Weights of a small transformer language model: untied embeddings, 6749 steps.
Each number is 128 + 24 x the weight over its row's rms, rounded and kept within 0 to 255. Layers, rows and columns count from 0. Numbers have three digits each. The size before them is the row's rms in percent of the matrix's.

# layer 4 attention query, 640x640, rms 0.0539, rows 30-45,94-109,158-173,222-237,286-300,350-364,414-428,477-492,541-556,605-620, columns 80-159
064:126109143131145119141106132071089150123141137125153157218158151131110146126128129163117174114107128145118160150118183092112152155112143150091123132105114068162124094168173102116114106151118125178191152124137115124134141146142143188138153137
072:139121130126136125119092096170160122095187068129134126083156123111143110130107099105159139145149151111132139159171115129126140125128118143124134176099127135127132115117132122118167151180130137125119136183150146114145141134109132120177150123
090:118126171110091136138092095155077106123118166174140119127145135119128090098169103128125126149141178121200101136186119147153155172114111094106110159133116114122150120144148145146124092160100133085113129134147117109124122149129128114130127166
065:126127125147118144128129127121115124129113129134108123104095117131153128137138146193113116126123150087128119099136082128141121088127163161151111139157102162138108168141123176112150145150115131119142131128124103158147112137156132139165185097
087:151153114114152098144151140148100155132130118148138168122149150134094147088137104145107115107118129170169122097122183133092147115102133104059108099114121137117098086167139139119120115139199147090135138140159100125133155171127107137132098135
084:160138120125170133132141123139131120131142144105136085051147122116141165113125118103153149135155119117162102129178126141147158143139140121175148126150115116096106144146116136135135118099171096093154138125144195133086092078095136123098161147
096:138162153116151143149131163091134154081151103103126134122097153136108178124132128118111119091107142125114154151113112121146086095162155179102113108143114134186095096116115123138155127136152145190170118129171098145117120149143133135136142133
083:153092125102164139109144139101139147147157114139139151174105149149124110139134090087118106151111139155072160127086156157107093097130147124084142121089063110107133144161146139117143136115151117125091135120115162129128101124133145145106134123
080:147132144133126150163098154104168185087126105070120128149123121148132204126129116102083106107145135122097172091111095080128097078085171133145121130106093117143147118127140139091146153149093155171154166112118153123080109133128141134164096132
087:123159112130096167137079093146143149129149141145123113139102097117131074115162123122149166103128119094119078140137129097132120159113079161127138102150165082104155104118105138086111079138144120141095120095146080110142101100138153156136098119
082:071118139113135080099165133180110143130088166149162113129126116153137185118096143139166089110119151137124148148121146150116148131118141121162122084168089170155139104110107126154118168120092132110139125163128136156116169138094099109079120119
092:108136151114117126124102124106106138157085203155145133144152111122125178090157126122167106131164155145169101129115126157112159155126137083112123116123088139103136120152117133137105150101106138110127160155126173105068114136161156128081073151
098:105120154125113148162112135093103099192133121166146127128145142103114119114149115141135114139133108115179070129132167164098112117113137129102152074123111108130106117136144117088104108077125155117164138083167136125111189113189133120068103147
116:096105116148106141130129134111087114206136088139124142139147109096126162085105102128126144135105111137121112044150150122129115125090134118097164123105105133153083105116114132111127151126175159105131096109153147158080155156188127143090109144
112:102145098143112155131119126120153169117108133125130092087132160131129086153143138166156125076111117119153131165159126110108130070121149116117120108119110118182129155116129143103112133114134093098132111131112138143135138153162111132147116171
129:158109120124150109149140111151128142085170137107146173134115144139130112117119121159085112136095109126129170156131136126174138110101128145119113124083101095131127164138129156117138123119118086119115108120108157149080095101110146153153160121
094:142130137150109142134106148090139130185113150145144109086160132168098136133146099101127143112114148106153167116147133135131128149157170160112118117170141087089107067162130143094122150118153110098127159122161095124148139085115135153141115136
103:144127164146127106188137129156131139138149139167169144130170122156156172133089126143170098141106095128152097113117125135134154167119094130161154152103111114137108134133126150123135100185115090167120118128171183124109121141109146143124159126
172:086086126142097124085099144121096079137121159131140159120144135132119120126129093133154156172154132165138143169154182147129190137144109122063129155087104090083129116123149151135099118116144163125123103153130121162143120128192143148130089153
099:103072088150106101140120172123116097118156096141133154131137184110125098155122082179134122143128123143115136130149139121102170102085104114094148184112095141094157125131179135139179152137098102125147153109135119167163133105150152181147165141
098:142110140135121070121121107125117114099168118108107136140079150106106122113155046103125144143129136129157136119076103141115112145132115142094135062135104076118143125146176140137119103115153120074159154135107126127151136117170147083085112147
091:122094143100158161145121154142144146090166135153168175123126146152121090130113106125166135161120147126139121122172169138110139156114059085142130110133152111138086099141104089161150153112137152094147117167090168152117180145118153106180144130
127:125149131146121100139162154153159165124125093081126090104102141101119127129138159142108149091137144103127136089119105079138105109156135138132127155175135125158152109112124123157152112176106133179114166121169129120132146162122110110110175160
093:112131135118141144102080127158144147131184116115146122163127127178132138121133158127124122147124094117058102123177117103116150145115137123107095142086133157139171164142080133074135154161152127136116160156136155156153132148155108144121092141
106:116144111177131170169130125123145139137130106101115127131144144119125119113076167146110118105120111097114130153118133084112109123113163139184194110158117114169151129102127123125174137127084112143151162115145125090121112149104145114181136128
088:153133131119101124171132144150122118167093103161102121109098094098118128149148152107118113156140099109189121107112141157128134086145151146125148071125099145137125125144132107142113099127126131141119130097096088109106143128138095147089129127
081:094154115096139096145145115142127130095132126117130122114120111134156125148108140134128112123163087119129130124156095144081142107125192150131161119077132140163111136074141137121166120138149087098150160145137114168134176144118129116095144120
084:108093113177102094101135108118101103141115122120144112130151152152133110114129109104162144136130110120163148138138177155127129142132127058121121103117117124077136117134082133140127103127102122075141118141120106188104114089142156172099097166
090:087146110084133137135100137135114132111164116087148103138122138084128120129113185119071154124117103118113125087134101104148110118163141134135098143078120162139160122091129114114131125145156155156123107105142163114151124121128105131080095130
083:099098127105083126165066129088111108140141109135123126088143161108138158163118112144099139135191146147146140083101137115137145096106183121069133125084092167119149090120173131116120129091161152123113097116146118148114150080120137125071096108
077:140111163120125108144088157133156136097125123162144142110153151133103114170120120086180150145120111127151128135130161121146161141103110098079112129117097108161107147140114092148125124136112144125159123113078134150099161123156123112128126143
094:098113151117125124099145131140183118122143120138158118096186151139098075145120134155163144118128092099140149106129103151148091113127075142128167145124109115163163198109143118094153143124078110169077122155137119124098107119107137091094122118
105:110098124120141166128137141138110080153138133160100087107163143141087137118092114091164136121132152142121149108106102084101106144104157157110103141133095162107089096119109135115103111076125131116131149086152132122165121093092156149136138109
105:091150139121077155097076127090093122144090117146161122115118142090131157149130148151101104130139091141102119143129138165133097130170095092136139120185119120108124125098059084113171163129116132150143148165127150084134148123150115108112162103
180:111085139090091120105114096122092099143095147168134169114126172139149097147165050119128119140163141140153129143150155133141126138173111133070145149122118086121111122123138163156102130116114143112146134153127120167143123093129180145108125138
101:111100104148117084143130136140128096128147082143090161174135130171164158117101101150184099133119085119124146089129121093134119102106141171125160170156120140098142187176113153123140125113103144110161149122151171188126116118137142175120185116
113:152134110075150114103094151153112082117155124131128088096167130142120113128135116111104128118106165162137116123109156161120151166142119119140100032113119128164128140157119162112161130127152155126101127137158108132130135169169171123063101123
100:121113162101126070147114133103101138093117118102128161095113128104142090160107154104105163147119151118127157169108113171156105139104122065137096107165174146149068131122111114133128146164159157099115110098100148121095092103132132069108145156
114:114177146140139167164170141142133158127143153122141104135165118132148136109121138119115124117106141141097127126106125098169149125101173151128128098143084157154128129117146130095175107104124164159117149115177131109126112147129129142155115126
086:153128127153136147135130142112137160130161132142151095126082141118094105176158136160115130118127116112113158108133103137105125107150116121148116169117127138159149109128143161156151104105118122117085145158163121133160138140101090149142170130
112:111137097150145150153161137155149129120150108064101120155112146102113158120079191117090110089116104093123144132122115126102091093122186158140132126112135100172189159091141137135130121154088129165149126137165125115148115102104133116151109112
101:095164132114115159109098110131130106091139128124179086140129088108135110164104176191137120128111127130092125166119143122139138107090141138114154129073108141153128110127120147100126100096160101107116132123124124125132184116146097126140064109
086:134108142108088090126120108125160171096161101131189135109088120177178133125100142165161100128117122147129140156146071132133112090108111111152165137133105153090130098108105154143156140161092071137152159091104163173102133138080144139130136125
099:096130128119093119133095107105123125169114112158160145124117149136091103116108104160127115118125138154162111146104126146123123139137119125090138156114101091098151088143102142171090110111108099113151138127134095145081097107164215138110131152
095:092139134134146137137107148101151184088131159144149164150124093128142111132121127136173124121119096087100138154157127099109134122094122138143124091113098117118097109112147117128182147091093109120141096118121130145113126180106112123069122155
087:090108108124116163105099125117115163118135120143140125175145147134173133118098146165127095156103123152123162139130144105158135154157166099132177138109115159124086082162120154134109115117129125118168135124141116133100103106132124130120115157
083:125120120080162126131122153112180154122114106135175096140149154167111145144172101107153127123106122128165136094140112106132122144114109088109152137135087102145119135126165110102120113127133142109126083146107120158116139149109111120105096130
093:064164077125114092122138151147151133102114094208117097150135087134100168131133168155106100134126133125132188132114132104128148135086139119136072125154106111121124108117136107159166166140136102169121117120141086100120103144140130142121141103
092:054121128123111119099092169107119096132133126134141083084099136136099172142122102079162150119119188146122132144137150104143099143181125144119137098143114163125122090170118103128102174081142143097109103137129166121125111111122123148127093086
102:126148132146152129126097106132093135118103132079121135101128118150140163121161141175141110164111116103129094128101129114122126142123126167192136083143145159123197113111136111113161134110159080154137164089166138122122142127101111084078144122
149:090129140107106111097092114153084104127108119129143124140103170123126126095135088137166156160127143169137119125127176174137132166137102118100146167075126107139109136141148167175078153126135151100109107145113120114141101092146150134105119148
090:106152108118124109134139158155119112088128131122128110153147147090111108116096161137134108104153078107110118097138135110136146080076145136119159136185118168111163144119096145115131174172130137158179129125150120149170176146175121138142151115
090:157123164110091151082107125135143130099129135146125151131115116154162095147084090124100146111152131146124150143123126142146125127193104090106136118131164126086125118145116133169121138149180136103114125127134154089100077156135161148144104109
094:153129104099154118141107145118099106125133098127119126156161144153128105124162117113120103168078083119128103143117152098079165158125138088092096144154151161161178129152103078116142155182088137104157113149115131136142165105150178122164135169
090:084152118151102128139132169139131163149147116118108106121140165127118128108143152159109134129143128168127103089156167090148141096094131151131162094119138109161147115120138176123151149120126152162126145078161136149098117201115136125134077136
096:157136108121123118130140170156132119104125123079096116145130080144144139161074179157108114132167128155066143116105152115119142092120132147132108146134117195143171156136133134134130114124134100133123150139117122128157147088106131150159109088
091:149135114198170140174147155145162157117137127129130111096131117119127111141138150164114146086136121093123145133138110103146079136119124166185139111145113122116136079133134115080149098155131098177132167105156095122125105150118086110144125134
085:158174088106127109152139136124148128147150096109113140106106114110105119122068155148090109129095107092128151199092088128103117079133180167097116113055124142152158117094150143141145082135124114127149139077126132112097139127161081157122140073
093:149136092113127125143123129126126178101159116104120107135117109128116133112111144144137126129121092133109154148134103075115118093096123145133153072121109131179150142109129129102173165138134122142134137116151139122127118126101114105154133105
076:130134128141094112077111120125105101149111140118130095126104136153144156146141101128148126131107108100114141102108156135139120143083060085133143130144117105123119134168137150155102148113132164074115140137119100146147145084126145117141103112
089:148101132144144117144133145151132153126164106104129136144119121154168118134114162134106138089143076146112142134167132109059105117164120150136113125122132149163081168104104134120157146137152108149135113147100165127134136108118112123156102133
083:111093132109072127132116113138107151142134123150167104127137143144108157144114110109127155124145149149138122158121122098170119139103149108079137134129141139126146105156100135131105163110153163113146134130156137114092076166140107119176116098
065:096095123140154106119112139161116127124153148138169136152132127151129123132118088092146140136109126121153133102125137129134105149097090124093098148113133143123105128114132127095119152113122134090136131141118154151123161159166085132133123170
081:103126135117091143123151117107157124150082125171087145103111114164102143128133119081098131117115132120150136055153157138125095106121116128120165163103118117142148104183119121150108141137113135174130108087126153152128161167125111127121099111
098:181145156145092120108131118150149118176117151150119100139088106132145118088120100108074140117172121156115144141141124142150170111121131102118120160116129164133126158099100112115086133096117115098130097121130086116092129112127142166111120142
117:155132121144116142115135113134107149130110127178155166138106149092092137107122131060135138111169201137099097122084146123124152152145108120147101096146139110133113088163155108113101085093138162115111128110110141099117101135127142145110107150
205:108107147112102146114094113087071101162097150171150177106128172098119091132148115096147167160147148139159133123105164169147145148133107126081136125135129112092124103167148127143082126129146184091144089148097126139140132121180159108123117135
127:072138097140167133152111135143159142107178111117163111145129105150172142134087161158168078110133090095096129142123127115094114088109148144162154134121086145116105141106121154093192138165123122153125179162120161149132165085073103137148161121
106:124087152122144106089113123114117163169111163146115130137127130133093112163148114117138138108170140130123106099095129114168114172132101154094111096134108107104083142137158137115102118117191126097110108104136122131148104172168156152122141165
100:109117161135128120127106136134164126146163112165173161156123130126100162146142125111161108122171131143132143106146144090159117127095115154143126113097111148128103091116161100106137113094155149142114118130128132168134091171163160143107131193
219:141161116153151121155137160169150131083144105105105099134115110151147111123108180142120099106116122104103124116144094107074115080134158129167136125120137134173129151108131136099185136156105117156160154126141141117111135149082103117135128103
113:102109124114150149116126119110159155141158145142136130143100107133107161155121086127114126130109128157111134134107162126163132106139104162084156114122133086093120129135153126109112086124156090129106142124079116112150146108169104138149148131
101:125129121173133138167111132136133104130107094130105133114144107116137106096152149176097122146084119080111125123143102125142067108127152139137115131161114131150173162146100169146127130161074112164146197122178127140134150152102117103116107117
085:083129124135111124130128162092151140145105145106134095118145146118088141120098106175129122116115107155186141163152121123100089113115144098107116126122081095097128097133126134161106124112144120067142124123147131138115163062138116136132110153
078:089094100134130142116128155154136086069122125105141168099107054147153145119111103174183107135134142152093136123166136104112126106098155181137154145096133132140109138112126133106169191143121113107128124147122174146173141126159129176140150078
105:151143133135128156135131106096136121151090136141114128126154110100127172137125118103152153153132165203160128109102193146150120135119132141114140150126160089090118113134136083113064086141128120088149125110097128130152104115125149181125117158
092:078141075120122133163131137125127110099136148141138165122090088131116098123114141128108112108142183123084164102168070129107083124112108147110135110122120133157161175103117178114145156164103095146148149111133168151126143152140110155091074070
085:108118120106116100120141122125127084123157138108075151053143125166119167122133083155141104147162116105154144141112169135109129090111126092117143146162120089104149155115119166144125153113136154077178143171113141127137159114159149162141108135
087:087111116137130132150120143105136124081132147139140153121128134141124132151128105104158128139144135133148142106146139121104140122119169143096133091115111135154087140114127157095175162149111144135159149171128146146142108191163119113151128094
091:136154119146100117116112098088120095161125094165092137163177131133103110138111088142097169152127115122124169129125125093118142156107118133106131097122095138113161134157143103081122110115128117126157122135105110152141098077131155138134129146
100:093110101119097122150101129120133146109156082129112121134143116121141174120151131159112117150131121147129157138161138139134112124113142113110127111138151120147123141103106102138166118129097123158091133164143146123133125144080108113188138129
120:137108144129077136112102108115085103159092147144107140111146154119110101091155111129110143157149137107161164137128124139129147140140098119084145134134104130102129118124146146126078112134131120088143146127106140151096136102148135133121130134
085:144144156155145123132130112164131154122176123092093103127090072133158139123108167184131105130154133116107183092107112088138119106150183176120141148107112197137170157147145169107129119138100132146130156123145144146122134124150118134154149113
104:151158107108149128122070123139123098163133091115087180159154102148150114117129132063103107134096120166138141151105136098149139123115111146123126123104132118158110112183144108106133136096130162121120127105131083163149120151170145141091144145
114:162126121148147113128133122117099133155104132126141130145111130100105154123122119098110143142172152150128116165143113118179135140132096090088114147127152082127072163116097094139137132121169145091123138118145157107080136102105143110056131183
118:116159162125138132140176148152164138101142128095141084108116129153179160137120130130157119101091167104165131128135114089143116112136174156147137092122090135197116112084152141123162122110129132142153165125173121140121126143107128129137132132
096:134070099153130122120149131072137112128145120169153159174126143095097091126129092113152124141141129138112101112121144165139158130096118110062139166122112090101109112139130150133131123107157131074128134126121124105136143116168143159125131138
103:151146159139121132145097151144144149104105120117088109127153162112154151135122157128071155132129153135136161094104110102149059100136180119113112116114107124144179151154163131163092127177100140176159131126120163118086100159117122102146097103
101:098112113119098161106072123072127121114105119125132152124150108126116088133158092125163164114151144109122120124113125136143171145100104144111139138129135068102096107149160142105131105118158151131106152127100123100129075109145146145145089159
098:074126094110109118118152133165160153128139059122135123125108118133166162119100147134173083103137108130080151156148124128076121085139167117159152092129083143133107102099087147115169123114097085105115164155139140181120128088099151117098151121
113:125112136117100112114087112116103118172094179152138149157143112099108145139143108112165126126152156169157125159108151149144154152137095094064138136132126106085127102181133133162076124134109144103164126137109114117103096099167160119069099157
097:126107164154117119153098121159078102172142125130152153125135138104124132118147185167154130143099129098146139107126173136108124165122151169114128099120116124098114142119158141081085120107128125119190128093134152138189178133164113126101098138
119:093116091131099122144144149094131098160144098135132146129155109149131134106114095114145129133128110150139106072155141125140101112106125119130154108102099120164085141091163135102147149101176142119144130105144135152083127140187109156104138141
107:117140117133121128118136093151135186093096147109133122137141171151143100145162136170146150080130120141144097123121156082092106091112142103113116138106123128154139155134144153132081101146099108103165124125130135137108106141156137147124108160
075:140136123144140138138113124103111154161157156148082160135107116130116148094117135125097165095100102144163124077128155145125094129121134155123119126123106126115102128158145143101117126107140101171165155101128123106143101127169187106123122142
089:113107148147141130151082130146111136111125072121078119132141125105150144105156145165156138172119159131116118135089101104106147132083111137133155144165140104164111132114124114122136151151128147131063140148142206110143136118103149176110158116
134:104117147117105122124102110109079072110109136158124131101146160127103067092167115122126148179174126124183129136143148146148159138100112101085119162149109126106131125156156123138116140134127144088152150194134139142068135114115122120129149149
082:110154116123135180111090140147114075118138097129130077139131069111136109186108151156123093129121116127108121082177106132118117111134158112105128183105090151146146151132133190105150137123126142132134113140133128144140146117143140118138118115
117:156111182149135116152123161155094125171137126122099112156148128168151117074141110124079124121138169146148124099101162140074178137109109129125133125103139177152102099135102102119085112117179121135151161087187137141121117109134125106100162132
108:156153132095137110132128099136090157139112161159165101108144166120168120102124143129156172157116140128152121139133107123132116141134139080145105125132151108116125135136113139129109101133111125105137148140146154135054131114119134123090121154
114:109156177123138156128116152129144141096117114129127135103121122115119156155125148135111134077100133098108158133153102091111090107127141146126128110151108108157138096104141137117155136117144155173134138130133141119146176140108130146128129137
099:160134112106153105141147111107149149140184116117144145126128160140148144127127085145141113108100119143073141109071161164144090117128144125109142108087114131130129111165133122166142152111148131149095147109125157124130108098145160163124144122
091:119135134155107144163142144101136144118113121099095142150170152109114163133096118144092084132115112111117191098152101121124122102081182124131154098135095151140129117099158176106116161121103170181151172114119155127086133142104125141144114096
094:106127146127103152149098126120194161127143132143140122165083052120142130155151132118159145100172151111109100115106120104132118114117096114142109133140174056117145113141143115113136106127139104154105137129137135090124110134124150156120097125
083:101120145120123109101152140184127166136066126168130126099131118113144199125083113109155099069158151132134133152106156173112121149151136135130127126149133128129088186106134114086124107136104119093101101138121095164114122122096124113119148146
107:102125121138132095135132087131090134175105178189112122129137109102134120097126094093140110102126131146182108133112162168139127158136114107106131137136132144129148141175109131124094115140098130100122146138137145144053118150138163112102085165
102:100083127121125122120113141143122126142131130140166144141134144117097110146167166151153101137121108098125136124140148151148112113114128137077138099122123112108151135109137133083132147099125157140145124137156144123154184132164117113098100117
117:100104114126094106121132160090125110141153121157152118144177139131121158101127102127144127111164104138182111088163113119160140098115142122115186132122125149140099136095185134078120138127150133111158101126143140136088147176181124122108080144
103:138140120154126137105106159112147154103108106117137083093148136116129110178146127167148158128137114143158130132152142117121122084131116100091095118171099100153102169131130131099121153145103146102163117117145160161134149193178097092108097166
105:165133105114096106104099134127150106129157157082083117109173080169140157157166106137106112143071122141129141078151083133123099138115116118139130172137103162122157193116108119067123130127101094132103139171129162149095121097128112103141138080
096:167099154134055132119114116132135126143129121096153073135126130147116130143110143132125112145108169122091160134135094094116127127098085100104136135143116117080126161131163117115116131117116102124110110133143139151116164109100140143146111151
111:165190124109138170128106106112131163104115138106167107151104127065140136112151149184143128114093147069116091143102119135071138145144132124177098129185136107113113111148060118121149126122137141148145147112159161098153124107168147100112144144
182:094077125124114119127085120121100113156130142129144154120154164118117108144132098120144144149137167144148122165126157131128148153142134108092119160092134095107137117161152152141107132108179154073143105140104150136153144120161156122131090172
103:067102101140145123122172129167142105110139101103127132163112116149138116158072106111154089095134082117107142125147151145143142080097154132077179140130126189100179146156109156112137136141087125145142138145137122150156095132144117179130155089
105:128109133127113141144122154114115109146144148097079166132110120166087111088109102157068133165100121158158147124139135120130128159159147108080126106098120099160141091138176143097104094154185117105149141135177128149126136103123155120129116135
103:128125096123153119123084123104086145092142096113148158129145124107115113094128124137118106126064093127128119094123139172154104121138137126137110123132115132146110123134151113156117122115141149145154127114128138124119155103099174096197117134
133:099166142182141120131152172186162139113115123126133098144135126106141136135098150121115125087136143095115138133116094083114124114105161116140132102178129164151141156097148126120155118142113167176109169125175123123144114174117088152087129123
108:135181117147142150141129133085172172120163158134124095145126115160104129124144145150125136122155104115134067108129139135107167099127105177155134110139148170157124133135120150079133117122142115131116150145138131107157168104090104128129114100
088:112181133150138152166146137147151118129148107094086161110121168107106111151108109141110159123133114126124123137130103134119111092103152135149164123140103119137123158114144171105147184122097116196124120108101106103141121144117137136173108130
098:134090153084129123107099160119145131144133159137101128136163087159129130172144104167109107106152125152130114110152152139127198112113149124102138131128087135173125079129107124162127114106088113122114080125132121143104149118138084156164115125
083:128096096102113129105138130136124117087168122098124166095087123154122099133150132126174096124142062127114185130198086119118137131126142137140132132080110160135098126136131120100151143127126106136130109149127127165154144131147109114141133094
087:140128135136121140121139123133124153145118143148155109131102142136127171095171124078137117117153150140129156113166178138109119107166132110110129118140140130136116134165125118092091135106094138126136141117125107139114089106146164161133110142
094:150135134105180135139130114108099104127123093138093136092150133143125098147130158172123099138119134084138118148141070150116112140126073123177140146153159069104134197091127122098125142165165096143161139136110106155155173138088099088105113093
083:100071171107109140097104121088158112142161143121138141133110199201103159156120092134155117128133172123124130103153111135110183151153144111082116109122115099124085117130139128123111150058138153112127132130160136150143096140149102136117125110
082:081080118099158114079103144121117149120120096135152147151151167162117088177132097119168153137121113117143101139171136086098133141140121138086117138107138133114092126151142126089153091127155139135167118137085123152143098157155102094138108138
117:105110124117093136156138138146175104138148126109103086110153094111115131154094165126109108113103143145139135124177122117142125120105127105134136115127093120141142150098088154126190115149132058135109123113136137152120123150110118140142148103
110:168128141093091145158146121136154120159132117137162121141160134176172147152160149144122140136138072149122095134134104136127149127118111097137135135164121141077114157122095174116127134135099086157145186127152101126087118119097123140142153134
100:193167178100160132143107121146136169110117132135086128155134106144128161153126156150126107115130145147195115107147095099180167147153116163160116129134128141157119122145129108101145126111131095135132141141142176141092132120140146149069149154
253:068081127119095133088095126127104100143111149170120152125116133125096128161122076101154137129127156153128148128135133147152174137119116114057140127129131137084100112138140143120087121120171160062114081124105127142139114146177150128128090146
111:123158105143141144140156149160150095116149137101139160137120118133141145132097159175134140166104093119123132117144161121133122126095140173139094128135121150143160174143122091142156135158139109144137152129082132114137132116135093114183178099
101:086122143117126122165142133116132113080162163120121158133131111138106115142126091129122102116135126148138134116169158107136160147111126131117120053127103131175096085149151131138177122135144139106094113113156115132141130131087127097110091189
110:101112110120131093127120153102124132108146127139167132111130156116085101144132077142169106157128148144138130129176115101137178165131098118107168113128145129107059104167154134140143120153143135097126085159163119147136120135122116156095115167
143:142128115126146112158128140168155148099141073110133120143160138164125136123134155172102132148126102085140125134118077087152136112105106122155127146138128161149145159128131124151161127140108134153145156135132137134126154189097095103102162134
101:120159200122177129121118131130117140095142108131108134151121119108122134105121162090148102110119101128120076122140094141100126147159146146144116115108136124163111128116101118077133150075128159118121103170160107102182171161115119149101134135
087:110190093162141145146142164156121134107140114109128139112095109100145107121095140117121122094141123110091132121135120129116119108132172163132132114129088114182133119116130158124144147101129139168127145128142127123134107104119125143180117111
101:114148125136140167176149124120137094107115193135127104119108082122117148083102135138087141087130126151122106087161169129115114083134181164143117168084089141146144106083120122098125138141099104165145139121148161116103131116147115144195109120
093:064110075144143129151153165134161128091174155103142129112116090139141129135068146161135071111126111113122122144174134094075117100135151166139091126094107119166154133088090107107164150143116089144161114096125157157139145151121094111128109118
085:104158152093130099083130118123116129163127152092171119172119088140156172105148119099157120105145108138113100123127154168142118127169145097104131172120130105118108114136127126149104115076100183124134135146143133128118077134127147149100122126
086:150111128135158105129118128133090134149116112120155112091113148109120142102132158141150157108136138124171117156104086121089080156135153109148119101125142108157144169109105122107128134094142101111138131109108142095156143139126170125118094136
084:094127101132095106154092151109136081095121145122135115106107109114133195135106113165146126136120161144157134133177126129094138083103189152101145114082153124133134100089077111106165134140140113133134109141171180089154145137108099145117142102
071:084130064104133122155124149152125138114157151103144172114125154138106138112130154117191112110121090155147122141177138124068139143124119105157172080119137111113129104121112136137138122153138088105131114123110148131130136141150121188118147136
105:107071136107103111091136122132174094143148099131091120097143102184137159182137114138134126111118078158156164065128131103189146106112082130116101137105121141133131138108092175141169114151139096175079125155112148145114108122118097157152154139
099:197123063117077096158150156135178154137135125085112124137133106141130130095107123180129150111127097105150190068142134130126113137124111131107104156097110151082123117092141099090119125125134072124150125142155142140132152057103148155163157124
124:170130133098156097127116134107141141092159094120104123109145123154126136142148135165132084132093114117125136159143108112119142140138104149124095135135134132154121145151113121092195153149100101156128135110134134106134151122084086145145138114
124:122114178128131160150133150131103125119085112151127177093141212139173116112151149097123145145161157106199153137103138165120105122154133109086131126091096143139167083116156135194088103131126143138133150154111122142085152127113101138138142119
108:086127136149140100127117134163152134114159103126147153115109097119136122152080124167149115107130087104085134102095107125179117081057167138147142158125140133140119130149151170109164113153127160134126142144134122160147103137137131156135144111
109:134136128138138088111100144151123152132151101109094154146162131142109108079133063126099172164126152161107091089102105130130131141144133094118140133115151138120089102155145148152151080094194173120118109132145151126120114180193150146139114139
127:127130128104117139107099095121099123139117116130155129174130142116153133147118120114140139147142159136123164156106135142181114136159122152127142147152139149143110079163129147164102131113124157126131112098142124169116126087126174102115121161
164:143169137118127110148151161152148174066121104121150110100109144118144139155102143123138125105113146118150138104162092095146125113119156129149117121142101124136139161099116140138180131139109135152126138113189142130142144169101109135116119147
116:070141119128182160119146147109153103137161111142075125168087095124128134159132157142145087115116086087053133160142137133127144127124140152126152112113108117129141116145102131152167144093112129139078137146110137128181141118133142159141111136
098:156156127153124154148095125111110082120143113124067157112129105097107129102111138153073120154092096142106148107126126108130088134143161159156108134134141124153125159138105159146107105156100117156157151095158142112125114140159108102138101135
100:085133124121112144131102117098135074162130163151093074123102075125111175172100153170131131112165158119109102119106099135129154098079161128096143155101103171151127104134115162080125085127136116119111158144160143109123108142155134127154110110
093:097101063122110116110124097111125109131137120124126125166083092143143147160092134147120109116135103125091141160142104087124119086152117142107141170110104153135113122123124119121152125169113117104083142150087142179110079092158134145167112109
103:122166086138086126141092106116092113147088147150122133187142145086107153079119103100116148128110142178156136136128170125140090157142138126064142140093137128101121074141144161147084102135099151146134121134120114143104094116150195166128087149
106:121107156110130131152126137103120098143139123166120136152144121132150153142115155152156099128099068136145156129153131102085141134117144128132114104121116129130146131108133139123139145147126116122133120120154129112130166125116081109124099154
102:070104120108103129105127130094149126149094122163126127147178147156121139142102094130154154141207123162160098104113124134164162084100129131099180119089119082108106129124200169120123100131153154131107103125128130134090102184172185131118128124
097:102108143112130114118136154148155172105106110143192130153147176167126090183113113108189132136127168168150148098160132112097127115126126078117159128133104069125069184122124144106151159138128157094162096088104147179120104188167125119152108121
# layer 4 attention key, 64x640, rms 0.0466, rows 29-44, columns 80-159
107:148127137103130115146166153113184132100162132091118130156158167109125108132118160133117103144110146113116136106106151122113148101119131088139138098141126121120144109119178146105170137144145118152112146159158151109159180146081105132145129128
088:120139111134157147110128124117143145132142154148121180152111158137143136153148151145111112100129082107112106063165143172133111111168097173110133130122156078139128122145111148120090140157135134146164166101124104092129141158170094109135148142
089:140136134121142115146160119083118168095142156137106164139101095146130126107111122142125136122134123161113133072108124128122118116146152126139138194147119101133147118172137177159149107134101123164108160148149133096142093109142188158153147165
090:119112149128125113129095061068094128129119180114163165129107105125098095140130116127133149118116121113148124131088115095122104143068103150132118169113108111128092139129112121116134104126145140148093175133172126115137129091132137151095165164
087:113088119117114179161078146105122103127143151135080106118125107111137138147109164137103122126124128088122136137121096116144118097099114162099120151115088113172162148126126162099162127131129114139115107128128133123081119132145112110164107156
103:123151151157130162097134157141134122114142114100072155112167137144110154125162088158076116176120135134153140114123114169101200137140135185096150096149116148155149117130145086124111155085137137095154142165090120108159119156135114121140159088
074:126146130098122147107150153111138165153126129103169147106130124120187088098110169122154169136148146112127152110119176134105113095111131101145118120071071125113125111103134135151146122117119121164139161152171110140161134108159093114137160100
088:121128130159114128126126148154140133133119120137127142157124080097127102143120133121101169102165124130143116142157111099106163088139113085136114155137134117114163125126136155135147117126153143131062092153122118099134161173146118122108109130
098:136137113126088123126158166155135118120130104138167104129133158123131125135082117147149125132109094136148144140159109127107108073138135121106145099116077132115151107127143142117201188085122173118146123135118120115135093168139151091121128146
110:128097134111117110137119162130173107111099110117121158167173133130147121172084140135113113145111091131134141131135125102163118089131133119111131155107099145123105139138125139115178142132146149142123113098136157168124135176163134092149147124
091:153118181118081131141119121180192137146129145157169095147062098152147135123145139105103155146164165170148165131103133099140171092115087032156102133159155124102152127107165117138118138110133156147132149104128186140121151176103118122116098160
088:092116133130169108131155167175147153108151111146128191115109120136117116170142129105122170123157158088128125117154119142117121144134134142109105122138159124127107135123145130159154149127169075098151093138109100126177142128127105144167116161
132:104131117135138105107146101149083128117062148178141137093135168108130148116124093095147115109131169144179125146131132169141126182137123104149147104140177170106112136100105116135055130130090129063109128135127176122087116124094173124126118155
089:159118092137138105139100105168138152135116129139139142168118104145110141091153124102126111155109088143127136113095132170149139158099124153101121101093116137076171124159142101111087085112105155128127130127120098128128152103161146149102125134
109:117104133127150133112107153131100131153125162145174113155152179135104154096141122150107128103164138183216113111153125139143169139093128131095168105120167117114104139100134116110095128113122136072153092137119142089136132156150150162110093164
127:162162105167095148095111204109162138126099100145128114112136138112112177172102157131138176083130115143147142096117126095123142118143133093118129086157070107157127124107105090140135133142125157111191115103152165141130139194146125112132136153